config.toml
n_layer = 14
d_mlp = 3840
rope_fraction = 1.0
init_std_up = 0.0209
dataset = "wikipedia_en"
Each number is 128 + 24 x the weight over the matrix's rms, rounded and kept within 0 to 255. Layers, rows and columns count from 0. Numbers have three digits each.

# layer 9 MLP up, 3840x768, rms 0.1, rows 1335-1407, columns 288-383
126087126089092124163134095130173077136115102104131115164157136155117130089167150083103072067109120192147136115135159135155111172162139112143089109129133076095146143144127164100120209129146115139126139131162123091147146130119109146164112143126133147080125139088118122109128116101146110163
139120118120128148104177157127165117167121118079155115121133149123138144155144169101103155137155172174150116107147133137089098088148125123106143132139162118147144142110114054111083137103131158117136105121129121101147139137162136098136132101138128152102141130162145099127148104109129115103
127124115120119136150122110152126158104109119118126167114162158118105166084153140104113126125124162139114105129134154144156127137123102138159134108136099147126127142159102151175131146131109104113150125100087131111150120100140153086135134148108134140118156138131127123131124159134070119125
130151154145114140146129143112103106134152117157087153119117131129116121128119105081103121128153145131122154111125112127139136152133124117114130129096161110153115099125128133130155089163107112125147130110162135132124140152150140128175185179131149121122096099125121133185161158121121113126
135165118136157144118134104127128166134135100119183111131130143144114133128158138122138126107172160122149149101100151130163165128150081078121129122146124169098121150130137147111101112147097153128136097126161115107099133186131153135156137117116109150086169154117130105134166134109129130122
132125144138132128116155130119154132162111148148169150152123138144116102160169141160117124142112141144087108126152131135098110137131100149102126146134142155132104145125135117129140136145158144116187158109148137109135127105111133175149145105169097159154125131171115159134098147104103113132
151125129129161166095093105151134134088116126087136121114098097126177137089129156119130103177122184141080115121119136123172111132134095139117121165100108111111115136155116135161150146148100093103157103142116170126168103145111162119111143134103151130109127127093143086156185072114095135079
118102117165122132135092129079134049140170182077119155096153148109145153143112185061078158111104117141143081085093146120106128162125153104108106156154141109173111104125105140146129153176167140116155175162127098116141172106105135109122099123090203137120121140119115143149087092142152144136
080118101133198128140138133177159112121109107126075103103138110145117150125114096131114141100154158116135111162140146155162141079139167105146126175143157075139128065169128132055142065168110109102096118137127125130169127071160097091142158140136079122072153165088169117115104155138128124120
142145140123114149148147145115087125140171101127123152095120157102139094136149170149070148085103126123157148099153124147118117138161113112140155100078178099074080098123120107181146099124164122112133133098117108124123113133159120147132130135093153078130140133143152161163103129121151138135
156143126153116156105128111139101136155123120065125112135108143122096123155092131128099117135128104096132152106108145119133108121106144134107192133111128132112139156098124075149133129084125128129117105152132157106119178149186135099142145146111090085158148092175131125152156123102133146120
132126128115104128102150150132115132130132155127089146118123120140092094112128148099159137155120140139142172129137114112120121107138116103097106134146146136133107138153159149151141160118137150097145141128109121157126145159151158146112134114125119096160143128116112098125103147144132075125
097090143138132151100127135107085139097100097167173133140128126100100122101092139122086128157161136101148149112137129124105129122109105099115109117138107151109147128130093086117143110131131123141122119111111113099124175088127174146098130174127108141127137134133079167149163167134105154101
165116090124084131150121149096118132109132108116126110106140124126113128087119143172128100172167139148097109114149095112154113114096129119130133152117112184153146114141116144106103100149129101152104166134130143080163112118103153130114121136156087117165117130141162093110149136100172076179
111131103090105152145126102136123136063075141132175157110167176099119149138119134121149181132122132132099104140106091114103136157136118152098113135126083156082166135109097132159129136111118108124144132160135150109106135116142104133134168092173127097138092135086106159117121158144149131116
134138110101102127127091134092099116111131093129100110079137117152128105149139149139110126135103113139124132100137147101085103145134124124133116104132121161132109144117099089127152125116114130136138137110136112122108093127123112107166107105111114136125131114120083101179130115134145133110
111088135095112141137114147147161147106139103117110092128163101112167147162118133134144104183092145102125173105113106146115138103149108130145131099087119150121093173124144065109119124146117132152125124101106169143093108115125139159142130098135084185132118113082144178128131089092138120106
178113118122135124137136154121138132138118105096123110129109157126133109129115127184105093166117124156117101088119160158117097137115104143133127127108157157168125130125091139132158137115154134138129106133131090115148143145165157158146126161081121112105112110121134137080127091147132126174
074136171180171144157157148104086108144125096098137135080121150106143151191145118128141132159109106172118097127131130185163125113080073158105075102116115123119166157147099140103140146141139120110141085088209142087151138144076182150125140173155123150137148122151115114190137151156092113124
119151128169112139101143194101119152089130096125142127148096132155109161099108146130133135130118086150134145117116139098075110157120106160160130130165118173107097175120122146133139121125096139135100139117157156123116144124157139119129118106144150149115118107135080121104118132093137066174
100124107108140144131119142119171093073132112132131153084146113158172097145096090163118127139107139136127117088146146130192108118125163158150116117159155132172126148108091128135172141142096085105154121213137155089155110136108087130151115146160099088136147110157093166116141147125113155134
111138116110146155170168134120134154108113143129178115092147146122113120103150132156163133122154140168133131126134160093110116116094121137105100158188168139149132156143067126226113165106120135103151131127120110156149122117153149128121140160148113100102139067118128118197125172140121138112
154142142153152107108076125144134133163138086166122095149171101168146164151095181149107104125137123145122118116174159132140159161131100108136114127164124105105130096083130154127111151074135123109145126133114102092144121148163119091131094138123103124148112112164153122120128152143137067150
123140132124110161172124124147111145147157108148090110086145129156143141123124117137107168149125106131136183131113112129126145122107102183112121124132073137106119087115174129133131144147121118145155133090107091148112127136142125118078162118160122171110159100084111117149101130123124125102
100130128123191097132097083148148120123156134107119140152158125157135134134115111136160151100110124158117151176151118124167122101157138151112094112143088157103142163123159182137091117131172130125148143163148141149148146147103160137124141132092102127122114140129140189102138128147097096177
123077134053147138118111130159122109114134128105103127116137116139148148133125115129125090109127132147161120118080167109154154122171142121158097134123115125154131128104134132160085145136128127130111085167127107129162147139145150126131088100110113084104142143130109124154160147090111129133
142134050143134128069115086095137135172094119120097052120138114132104158160150150134140113128113167102147133131145113160115139097110139096168148113140100124134153086102127099119121108144123111095139130137148123182127121116078136141111122117131136171118141162147156110130145105085110121097
113165206129198160145088157121126091131115105172104156100081128164106116128139185093101144123148107140156099139137088111149117081101145176133162138110129163145122144159092147124083129148146107127145147168163096103177128152145120146093111152139164150159140093140172119131169155168145129132
183124149114133156113108125097097132096108149146178126149098129146143109132149142138117127123071110148147171123117140092114166091100139145130120106104146157103192162113089124169128131170094136089142148107119056142134131099177156130158130074169127121129132131119134101129095166067142093149
157127113093116150125135127182083162122118157056126138128115124124138104149132150085083149114136124124128126139139128141126131079165176101132121135117129179137144118141144117134088144171129133084078138088158098115146138110126128150128092172136115102113078163123149121095145090124097138121
140097122142146129124137145121125144127125135116129118129154092072084151114125134126165142156105123143128149084109135129153118081140120150146132118122149170138144138138126109150133125141120132098144150104133112096135098128127143119149155162123147134170106108163170095137130121157171114118
186144124196106127155110150110169097139124129136116096135101148128122102156140131125145155143125130170112129113150156120123133126133113148129128132120119100061132160126129095157136106104151109106114104148132152103131157134130072103116131110099140126126149112081114134114158095142162130112
118122165101142121143127105148080100099127128136154162119121157101158087065093116087148145106123141144113086125087132119106127184139154140118139138099111116154131164110158103194126170147123107118125138128116141094181153132141123130115143158137126121119106095104142105145124138125134132162
132132144149143133141133119155148161131085109140144119169114136149132157126138147140132102116138121157157119136095133079161135119123130100140143137153161104174164138140110075105129099142112109127084122092149144123120136126118124182086137112156091149124128082163097108117172140137137131137
129118147148130198139148094113131151164121116149123156116117120130169125144098144164121141113146141111179128120164123121088157066141129167143133140188100118114127133088118086083111166119102150096138091162154162120139097070117100117124142110096131153103130102113111158116145130106161111134
116192116111081102118093168143124103085138103145153129103130118113125093126130094137114153122100151124116127123101167140126148106106144113133109151119131108113106135139111086110158133116160109142143127144171135115136120090133091118138146096127135145082121147138140116121164118135130104176
105136121112169109107178123113095135119099070196158125135156133114164119086142127136112135113089095157161135177159175116142111172112105123183100157080128122147135120127125124097066158122114156148114118139133108099126132148127118127133147151083155099119115132110102142139127140131134143121
123131151148171144121130142109099106116105136137108219157119079136097131116143102148176116105159133134127103130151102096166157152155148149146107134144143136139152152150136118135183104139108082118121120141137109164059104126105124104175136128119101144112111091138090129129129121153122116145
155139123121125110104125111122093094128131190184116104137109153159126105130097165146144113164105127153112114138158086168128163110172155106116138128146095124107099120110090128105143164099130117126124081139156135114176109147134154141102124102128108141140103145123113115139127099177136151113
115116129108160122113174146116132136157155126142146071133107130049168160106096151119101125118115126134143148162107152169146129142156107133104132135126188120136119146163142108132072135124098115151134128141138088101126117086133112113113148103104135116138133121121115121139147126101119105115
146103144105131133090147107147149138127098087162112132157115117125121120136125144152110096125114133111151125125122181170126160110116103087146120087121148120143124132121153119098115155130136115125178132139128132157113122149137115077149147126119118148083138111118119137084099100136123105157
106086128156103176168151162105139130104090142106129118105119135121127129140170108119092122128117143126116121130124152104101143131147141106103104137143141187093112150142135142102116124119120162100139124097154158148182135125134126215126148160115146143160133122142122085098168115173141125145
137109134132100127137164131125130125164114095153138145141150163098111115140076131138141115125109108148143140107113149130144123154130124146141116113107085131137144127119152160152116128168172139120136108156147079126113128115128133169136176122169144088140136154120133148118138114126089145099
130151125120127128112157135145105109151120136124141129096127140127121115112092128127112140138122148107152095084114154130128098133108135170136084168101111141138139116139188115081129096079114144120093124078171175097108111132148188082121144101092098136146165145089151091141165166136108069083
141139123168095116118085121114093115131143124122101114133090077107130148195113134158138100117132117135131123103158137069104138142132150124175104123139085153104101168084102085132171134149177153135113156129139143149158144119097142118162143099118132108099109081127126112182186075111145109138
086145142113131124141088173107129155116159132105129116128151148141157087094148135101192131144103072100127109100144096113126152163148098110108137110129116112144121124141104116113133115161124083105141077134127107087123108132130125125149142190141112124116099130166108102138150112128131133105
125139135093106112149131135114144147155130136109153118107196141158126126116166122105158178125163112096152158140116163151160126135112137111150126127139106122119145123141109139122100128135114098068111095132083155105127168135123148107136112097097086143115116124117130165100114156128137131113
102118169130105124112122167129136121112126075143130139100106136160167097105153152161115148100151130141095159120117131100119122155117147121184123110132134147141104163090102107133147176101114132145167162143136129132120122149061118124130155128139126142157138129142126164174111120127143099100
096137118128130115118114095056126172104124144086072111123126110110126140143143101090095140133094142118169131112120112143104161106168094108138119111106123119092061166079073107114109127148094153194180143147158108128169129144134108130142083131160116146104163147102152114118122169104129101085
166114128101152097114126125168143121099147137148130135112105088112114179125107156093080133122076113096126124149097158110126113115105136122153139133103124103132116125137145144154141114064141159121140128121104119126127139149085098163109123158120103114147123166142124113112168103152132118138
155121149168087113140161158146180115142142130116156161133111160126135134117132145111099104107121136160115116161155097106103095097132146074115093136098117119158123148183135146131084136186163135137092097137129131123107122100138137152131070125130128153100178140145162123131131067139119132116
168161123140095125143136133095179100122135091117130150136099080116143162139151137100117135128149117119163097107119114123115099063088127109106124169111106136109128126140062152140098125151146120134149096096089132111111148107113125103096123145127138159126140110152157142066173119132089114137
127071121127148095098124143171105133153130081152127160103104132103107119129113149122156114123141124149167145102115149121136141138099161158125111129119147150159101117165152111107146131131153129164164104148128116085130130153138072109119123110128098092125131098098121188107093111129175124068
140108135107156143122139131136088137107157096136138078147116118132157139118138128166140127092164097095183133150110110154096144174116135185091132108123124113118093105123139113107116162142116136155107146123116152118125081141084085132140143159129108131150124125151140172098144130115139092113
150181123108089115130153111138107111121099157176127104119127151117177148103149100135104154162107102096064124106112169138139148133129127122110132159092152126159129146123146140142131156123160165100101142156113105132123127102149095116128142160126091121098127151130148108162131123127124154124
127159111126142121137125103139129138119157105151106099125061109113147173122150082100129083148143134143100118104096129105118106139104142106097122101175136139140160116131109124149096111159116116129089120121115143111141092133171139130117150106144084115115167093099139081149155122143129129122
172055102134101118113122152122135159120139118142121149146197122101128114117140166072085148110120095127127150111122083117143145125109131115119139083128079137113130056133172157165076151122098127089076111117155138131123140088125059088145071156117127134088151115165139120165103098143110143130
112149097161084132130150089113130136103159144150082137134134116106157090149096113132133109114112128133104143128114120128125137086122130109143115127093141102145140070151155088149177126117130127148110089149118121138080143101119144137103119101142073147114110127119166095135107116110140109141
127136132153108156162136153101116152140132110156076138101093104139155104103100137127089142103157115078153135180049123185140138101105131164147129146100153174127139160149083128151121121096163075117136096110124152121081090116159110138102086107112127110077093150152134087120108137107124123144
149148092092119126121143126117135157115166045160141146125143150146123133093122152189123153126133136129139138134171163104129090140127104164143126107116142132156127134148131155110131121106126151141124139171131157134141180089151132134113115115115144132125096077102141132140107147099151118123
150129193102135135081155144130142125111116114155109117119102119104144125165114072104170117153081128096123128141139162113131152084122130104127090112146118148109119120092136138120102123116140137115095148137143139156131120101169112103152095128157132102102099187097124109124114130134092135167
073124141103133146122128134151158095117175174117102128135146172136131139114130113113112112168129084116139105110161149123153119137134109122120141153053105143118183154151110111158113153050126109133119082130142151122102127144092111162120132132098113094126120165152158101113078100087152105099
115092112124115142158131141148117138137144167149148172140146125114108144153131103113151115121138124120103099105121154142170143144130158112133104071120138115118135142140117136140172096117097129106107161126120135134116149140165121135150123104162131159144144113115133168115129126145166135150
161135128148086131139117154161126157161103146140167092147125104134116189160149123157154123132112155147108136124124138101131134137105123189145092116106178129124136121107118119110132125146156162155149137121122135140147122169084104109153116137154161116121143123141098141137135122109086114144
110124096110082149145143106117096185140134181138152133160077115141141158126099137101152121099099126150131112131100125166123133130134144140144127137101122165141113126097131162122112119129147123107157155115152092136137115185154126114124127119101117112105131133129145135114137120143151106142
132134155134140112125136092131099153116103115129111125115155127102129151137111137181135117128135161172133130132164141116136086110131164108131130145145146098110133135152139134131095109146141117171121107127105083095109137075147161110116132101140126124129127158113105144141151135119098129080
086170127124142115112154113111104152134119097098133164095133120128128119151132099132167154111140155116099129148143125147102139084142145112110115194129098123129110134145124159123159163129154118121150134103101150104091106131116147123102122137113099121121137121143083107122093099128127118120
107108112136131164078087165132177132125151104157122179103139140164096113130115100134101082122093152137150163102129120170103135173108154099119135133137122132135150134163098107088141121093117125127096101161164133116169121146122122125130136097130131144133140117102164097090113138147130098149
126164139122157113104105122068125142166073125156101134117106129148099142162143146166142137102141117092143130118080151119110128110141144106113122110121140101111105166144117134109173133140089140101142128104169133090123103120085152138104142104124172099115113122126070135111123163111124122143
163113136141140137168150097146144140171172119126088114148149154101163109122096156145135129171167120133149127109109133108097159121110091097093123193080112159144143159134097168108136117136100128121125098135137156157151109175115144112152117157076099089120159115120093165147098164137131107088
180121132115119127133161135150092109134156104137141127137175133135120152122121133169116146127097114162117098088095128157179170121121129145169135134119127107128143111131183101108107152134132121130124117116096147128106126073106059118151140119147115143139120105113069120100140148101130128089
100162156190111132157119120114096160127118126105116121129116129152104150128098120159154142130120085146143124145138160131133150156112138119133136094116114126102082082136143136095148116151117145118097107093140157105160127123143148167132126127139102100174109102117117158122124119156122117117
146148134197111122174147165121132153133148130050119158156109136135120159069132120161125114139134125149188150143162144107140156119084130144112150171134141109149125162137131100127125128116158098168074114199132118101113125132106091121150100106127151125173163135127136100207156137124112108098
# layer 9 MLP down (transposed), 3840x768, rms 0.014, rows 1335-1406, columns 288-383
064108126094127167112154105134159139141125129127095111126070125090147078120090111159162121073135159157103152084121120134118152104155143120156135078115177165099118134116123116082148089106109124100107113143113152172134170111110114115122136099077082126118111155085171104169104109111080108134
136130166130126109071165116112126095129132113154133131104087128113132159110124110121099146102144129112114133105091127120155146160112135132158151105118125144139128164138140151115140129122115133079114128159108122123098098119126134113155109167127118133150142115107116131100114139118136162148
149169111129122140114130138095117118116126151099118135132139145105128113098093144132127132124130121168138115120124127119140114097146095103160153111090135093096124115113100143149112125129131124129133110152147117142133153112148167119106121122131113110133121134057124145081087091112129136106
118147109122114140082131126154158136159126109105152134127152108111143114112128129144137115158099115081136122159113124124119135139125157134120120113131114129133154133126127141135115147092108152112096126158117129132119123103123122127158080093158114108159138112147121066100125102116126159147
123127135114110122123151129116112106123118109113146135128125144142138105125126130112119126106133138130105082123128137162096141090115092151136155110136101116114120158095139116121136158147157130108095124145106084147105129130102129136143094129125162096102157095108107116139126121141108130149
093101155164135115149133121141098173134148158177098148121155142140144132151119145127094099161167107151111163069140131142161124166112121152148116117100130094130139122123139111109163121131110065139150130138130165116144157116091105133130147187129116148131107131121100140085112091122140124134
127126145119131072115139128132157123131176158148099138118118109162149104164148132102143103104127135165163084103123142144126142160094115140122144165126111119136133108132149121122124120121113099131115119131118116128100120082138130119151130157107139145145097119119160092118114145118139118142
097094147108134104155123132130115151161106121121101123131135096133144102118102110047066165118135127142117083124137115126104143112110049104195105107129093107160131118138094134098137105121125110196154100096108079078158116145097151096155115092132123140145134093104154132139103104146114100100
160110152134162142077093114172159183119168089131119176111109146133108162123086169147140145114118133110096119104112127136119119144121099139142097158123082154109130176110160184110167133072146143132102148129164155119102119136169160164131091141159149128093138124073084144136155125114120129081
184146143116096131137146101159172131175118132114116137132116155102146130188094074158094136024116127102128164157136144143146087095162181102117149116119138114113138135135116136161096127123124138120146106102137109149104076158108123148142166194141124151103090147130111122178084107172108157108
133140133112096137140113103121099156084150139126073191168126147136140144094111141125181125122114088128088131168091125107129102136113073159137119104135114092122143112167123144127133160127124095100156150127156136108157143119125112075136173129136135153138076113141153132165107144114149057167
152124114101174141112151112130128149147161141143098108127104128149145153100127137117131102137153114148100128135096131111106139151113143057145115103094156116133109131112111132131141105145108140137108150158104164099153136143098108099142120124115121141071149153145120159099125145143119162196
142120159082168124089121137095129111109127141125130168126133141130117136186129122142159126129127125144132132156119116107099151149174138125101071135132123163114125108127126109163149098159145104100118093133156141162088116140155138125143154128109117183094101130125136131120151136140109080124
146108127174133126108132117156128097150158157156127142098110103130124154125134086118166139130152149120141103109121117175149171135131118133146104133130153105112078130098091103089130116148120153118141149130087159143137130146149130137127128121147159137099089131149140137084121120114129154079
126124143101132128160127122117142144158101104021129114087152105113149154132179146144126096095086088124146133092114146122154130142161115161146102129158106145131125129091126177099131119085148125129170134120134125156099172155082133156115142155151093142188082162157150155119150144146132137119
154153095122128118103130147107123083090108115122116126142138119130118109125148126127100143134144081106133103129081138109119124146182112126117118132112120144142122116143143126095123125131147145075168135122127132121118120148164140113137152112090127080148133079120083136151148102121119125114
098119124130125124148126146091133158160133110104100090119137166137163119193128121145151110151116113148156170134128123125108174137151107108132111135106103116116089175109131083086146059075134108172127145190147105093106111175139147150164117116133133097146140118148117098131099128100095121139
160115136099177134100168105143115116084119111184078157103132118134118103098148148144110100145140105129147103121089122110145141132166154125167132124133134142138123097123131154113115134111132120124141143105112139147147124152100166138111161142139138101149145118136144099146152123115133131149
121105170144079111124136155132162088133128110112150160156118123135130119101126082121120092159115135169123095133164148111108098129106116134101135150100118121122132134146120157134099173131143120140134144107163110117135156162093099156172104126127120162144090144135133142116132153131119167168
071124165150107119096153135151102129122150133159148157111155101101143165154122099124155123129147139106109100150157131179105120091165134147107136100110170150152090165128072122139117136135118155082100156148133126160126155126102149140126109164119120110098168159148123120129153173169067107089
141112119105122114144115094131129113124167072109137109108130123149130134113113091137112123160102149137126158139154132139098148148141141120113119135115117124106148160118097141124122140182113160147108098158151141137120127131149091127141125127144119148124141115125143127125146123135108124162
073094188079165150153079131067139116162087164150153100103157139143116132150144141128129127148141132171098100119080097103108180117111163103109188153132147115086110078131144151141124083095142100149172107081135125105132164127121170131133099128154101090109133117102160118162084126159074116156
145178137145095129107090104103157134111132156165116154161172163130119143162184159162124096108160102110125110062122135130083145128119081117123111139104125116082138100164135146154123118145151156130114103133172156183151146130130124115135138159175070160127119087107127167155107128147126120134
137121128132083131149107137095106121124116149106086116151165119131097081116130159112097118143122094155129124126136161128100140078125120114163163112104143115118149101132155123168095136153136124130090108120168140147117106137137157126134098149141091127145108094140122125108080113158102118114
125124116147123147089114134122085168126152171089157124152132125135107112121152151148103147076127153112158152124111142085180103145162123152122147118146133162135131091097149088155100135161086120086085116116141094069116114157108133166095114098086173120129115131166120108092117101142077126129
103121120146140110133133121108149173142156136133084150154140109127118140127120149141094105158126119168141113140115128129114143108102142126123152124117153089089139124113154120106124085139128108118123100129099153103126132149105142141139144141112092117119105159125136128104146155147117145145
119146092142166136094130141189145128121138164175129129116127147130147067169104106155130110109115131128144103119124130115138164108129115104100100142109155164144121159148122108122124106108143155113110119142073150105139179091139128141100129165124131130168109127125147108124109125119128109114
116148153169092115135129128156096148129107166081116101129140116158092125112141134136151090162148107117126109160103109147135125132154118098133138117104084131164147101094173127153139098128119101075082123174134157127099118148100063134176133095109121136137130188104117162097107108156106104142
142083146129141117145184132114099090163112121151065163087114137120167137136114167124150106127139114123083134086148144087110120097088168122143118108134140108152177102117124109066130185143200111073143116135136113163156146086112133139135132139128109193129126181114113155123111160130170149096
125144165127093193102127148078131127099121147117125110121148158152133119110179100139170069123146144129092109119190150178150125109111143142172094172137107106116112121135127184124104119156145104122096126132132140128122129110123162080136148119159151150162128093161145147182142193169199117151
160148120134114134139119153138158134116090160138142136124106156128129169111156098156139127143123121133140132168094108157133135135088184104098133149161127151136114114121112147106125145125110116137129148178106131156135122191128102147145150132084127120099118177072103139113124102137139100136
146130134128075146117068111137126156143106107135131109139112108085144085120124089169129140133117102106111079083155140159143105135089121120122136126087112135159138120131115147117170122114116157146171125173134110136127135143126145115132130118110100118151105153129063114136114108109108098111
154138084142143097151130160127154143132111145099114090121089116098157106156144121112118139154155128140167136127097129127169127110119153112133192146114125142104111092102125153124154122142120122109151113130129123109094126094098107155144073115111110084155096144135173125137157137091106088109
100121108092108120131109176137131138153099112088111173138128124132120137119071172134093105100128158139127090145171128105139127120128153113152120083112141110119126154107083130153142115087115144145094147102141122137133144120092159148141172140146101144160102085105107088153115121174169129186
134128089127133141163129130100123131138134121115107114158142165099142162120079143145132123119151145095124125128120176147144085050125106123156120135135101084089140108099111112139152095113117115144155115111112127122135163132113128132142126143120149083124110144162107136138132105143118155112
105162113166110097166138132099106112163125105119114152104107080151135140103146133121128097094141172108174133123104138151142113075150150146153147143076196139116121136108142107128142142088155132159122157138143119110172172116148130128110125152140174096136140122072165144105123123121159087112
099127137158106144145129158148110133044153139149144131076177134139111082095151139139129128145104140103115200137171155099097104138122139108124153163102149145138080118141134165161106097171125182100103151115166156124110114155152127155104099107134105148156138140101104117109154180115141170134
156085122117123132119139104116072125130169121083153142143110145097129156106134138132098153107128111108135127130145121106164128149091125111137078107111133096146114073156110142151117182129088129149125073123109131107163139086102109059134122114123112180146129130120139124102148101089104112135
105083111097125095117105106119073154148064133148123152124128127131141142149123114086121138100127142100154107172073154145118169125102176082097133149125092171137122097163120138159139131137116132113113163113119140124068113108128129092152128147131167101148133109151108139104089060122104091085
139053169151150134139104142112159185116106120106167149095133127141129143115107170097147128101170118144118188126115164134172183133177109145146076119101109188118108117094075147165144101139149144140117144093133118135137108081109081097112121089113107145125164146141085164117154140173135133116
114132136148111152146151133153135145123106118084164116181167135149171126164128082080157144111168119152162103132071082125081140127066080161092114171114185130115125152143148130103111117116143122104148107098152145092146085117132136124145134133127117138181108152080172121151134127163103125179
090123140109122097116142133144157141100132127138129128114123160129138132137140123123091140092149115155138106132118141107126140166133125148131091124092132188098126120132094106064136126137144107117118104140133128150158182103151148128091087087078152118137138149149115128103118119074156146082
110153141148132134104126121149094146110106102150096095158124089091114128125150153096122142148156102156110136144128131130100149105150128111145131103086117114144135105156088108101135112112120110120143134137104155105118156115108141099139099111122125123111143128166125138143135122164159128116
145184142097119130114105141137151122120139142174126149118107128132130133149172123126122164092122147106141129127131123123163117125101135095114130128112109134123123099117126137177105124156138131097131108138140123123098109127148101112148142139083117135135169093094118124141117124104127123113
082184126184109143127152133139149119122152135121091140141148096112157191115128144149110097125158141160142098110166118149123203155130147095177108145166130164150127112128119079196154141088157160124115144147160093143106153152134122163129121100104121123168136126086181182155102145171139137145
117126104154157135112116123139128112145105119117109106136117107105070155124143165114138145131110115102130139171174119127149118129150120112147172129144120163134120147144110112087115173116117111124137120148123077153140108114134146146110114132107118100127135113170148131144089144107097133110
141130162134134136153103109131104111153108122117113091069081127144144132133151157155112111090106093160111128130085136129113136150140120151118129153122127120161153107134106170118121114097122116113171099143104140128141112073156152130117113122147138165127123108127147153119118143128136113166
147110096097107123142146113101186121153107082138123108093186105128165128127133173134070100085116174126146105158117098204094127102150157110115125175131126107170147148136183167108139142181158154168099172161086123103151131125108122105101136169114111153163128138116121092112150129160112113084
156156144141099123132133126115109116087110107130089148129155141123142187133145116089117100125117135159164130129122133152114048105168129161107134131090176142134107112161103187139156128125132127152124158106074131113117095100121150150075105140155091092132145147162149157111146133091161153130
136105115081140132157106167149116111123123131074136103094132096150077095161158072154134174177137113142108109113127166145131125118111106120143121112105164122129161107130154141148178161134071132138093162109117089145094131186130158164175138203141124122145107115142098113103130113117151102140
142158130172094109150131108128126124143150107126107120134150093127174124152136104137143162133108131118099117126163165136121096130138109146107100147107156169123108129145130142117121116140103158132119100155162169125142085150136148134109138103147141141085153142115133158148143159119145160164
097122138130136084119179082115139112114118129105120146156121113141093090099131148128124108145138122130138102138149156132171069136108127144129101125118125117097114148099113131106146138178152103103150102128152133128112117129117128182125137157154116138100125111135126117091153137133125134119
126106151170115155139144120124153139074097162137127167145119120108156123172150122117147158134114103136111179090126079129127120158140188098147137146139120168117165116117130145132124146096097135127106135139110110091131156155122102143113110110111134147111132113153134104145167141101149139094
152100134134145133130110114135134128124109120117115142124126105172109143118125151114140129105138160109119122103144122128122116147124139149079125144113113138130103166133101133161137109136140087112118169116129139137139147153146117088125149142122188143128147089096120134122129144071119113131
088145102110110145133135101095118095142107102114171118153147132137144122123114116118126157142111092149096112139175140124136154155154148152138117126139122178128134108151133145101123134135132108109130098121111161147165150151090134164134127173108138127117140104134079156107102158130115103114
107115137114098128121168127114147086129142085166131092143113137126132108150099138144091119102112122098133135098085119146155114102134141110110124147119124148116102138108173108123133113130109111056114118118145126128097124141099159134139105171102093116151157107132099110145097150117165092073
155154104115108120112145162115138146116101116118156118089147129103144115131110090142146176132151138107113098133089163125143116128132144142127131146108140119111162113108111142117139140108091127074100149146129146115115131123111140132121119089110099134087146123115153122117099109148129171122
176165141109109175110100135110137128135128154115123142125095165152176130097105154148117156138115124180119115071185163124094114112115128121148149129146112158139142137121134109133121155140124117153158128106147123098100131132150124145120117130154121135151125134115158120147105141138119063090
112110137134141139114121133124115149142113117112147083146146154116153141145176126120141112101156120112160130149101123111140137112117128132102134126120108127109143117123177132134142141152096140129119127088132086130158126130115125149102124108134126150135116146123128109152114169149137129130
117117107129080163120082092187140142114124182128093146144125132129106127137114118106170133087132119152165132135140077103115111181068096098162142129172115111142119144077137145090113088097092138113147153109131128149106097115158087151122143128126098099137122122148154119141143119189151092153
095119132129130087152176118111135120130093140159043134118149168125127107128150134140157120159154143164119122116146155142085173146107109112141141150103157140123095150119134119117147135169148097163054103134189129123167083073170117087100091116131120137149134096153137140091140108156100091135
133152108104104133162154120109104146134134170140129137128137123150151173140151170128119109143101108118096117115122113166126150117123170104136123138146126103146134131095133107112122145151093119144122121165138125092085118127125127120086140130140110134154088118123132144118169104102148158134
090139149148135122153151150112109091107134087119124111142122098100124123129150126145134174116143113129131119137113154095113147106118158127125152112151128150131120135133128115145133132139155130139146123108129119155120134109146129117134150135111135109138140110152112138129126142123128142156
127146116146137128137141123156090130090137137137127105163147156136168143101130132133124144146119099109139118141130096096085143119146128110124116149158147116123145121137152101151155150167131153115172124148147108104074117075133117134084127163122099134128119143145105134147137129096095120139
175138047130133128168140152130134090117166146149114190160135098117129124123128110157133124135138141168115163125159161123142096122141087110153139112103155123131126085091107124170150116129102123117134118150152115150116091136116133122136102150090096163120123136137132129144133180107116123135
169126147109135160139129119096139116166119142135138125125120097101154129097126111120072151131135127158099148138120117115134150097137085122135152130110138145112154165108121128136123126129104110126188130109133153115133156107135117142136129166103126119151134136136112124080125113143121132162
119205110108132118154128157119128151135128175109148122113135123122168126090116110131159134106133128158103128160134097120127118119116123127161147100147134134100143151124145110140138144124165160156112127115108107100093146180163121094117121170117145137120116156131142126122132104117135114110
120115105125116136142104068140119153162140132124127105095151118153149099115129137095101145116131109141122129130121108120119128110111166115139119118138132116136098155099109128129132123142154129153125147102134151106127171143144120152126085113134157086112094110159104143110156136166132125107
118157095140124100105104147141154118108076122163141150094162140079139108149122110139143160133081115168149161098093112113154135194114142144129132125139133120094118137106132113128122138109116131117116087148113134126137125146098081156118174121124127098132128130115108180128091140149104131097
104167154097111134071118081167119100110109107105120124112148124094093127132117101129144149143124125123095114157120108160116118138122125133119112158111144119095129098063117154137148108126151153133122090156125147064169140146137124153130123111124125111138087096107086142091128146107155139092
148116097155140136099160128156166166143151149112096183158137150094124131100139120150164112129170137149160132142128144143147130090140175119126088135138134119105093146074049144104107112135093125101142161100158120141161149106078149128088145156143088089081118142102144112114135156136099137119
133118121169194102153159158106146068104160118150062182181117096139120162122129142150141185155133173122105113106095156106136111166105127106157129130145130100135126135114107138127105114180114138137124116104106146150123124129093087191094077036145212120175114138139083150149140131085172136110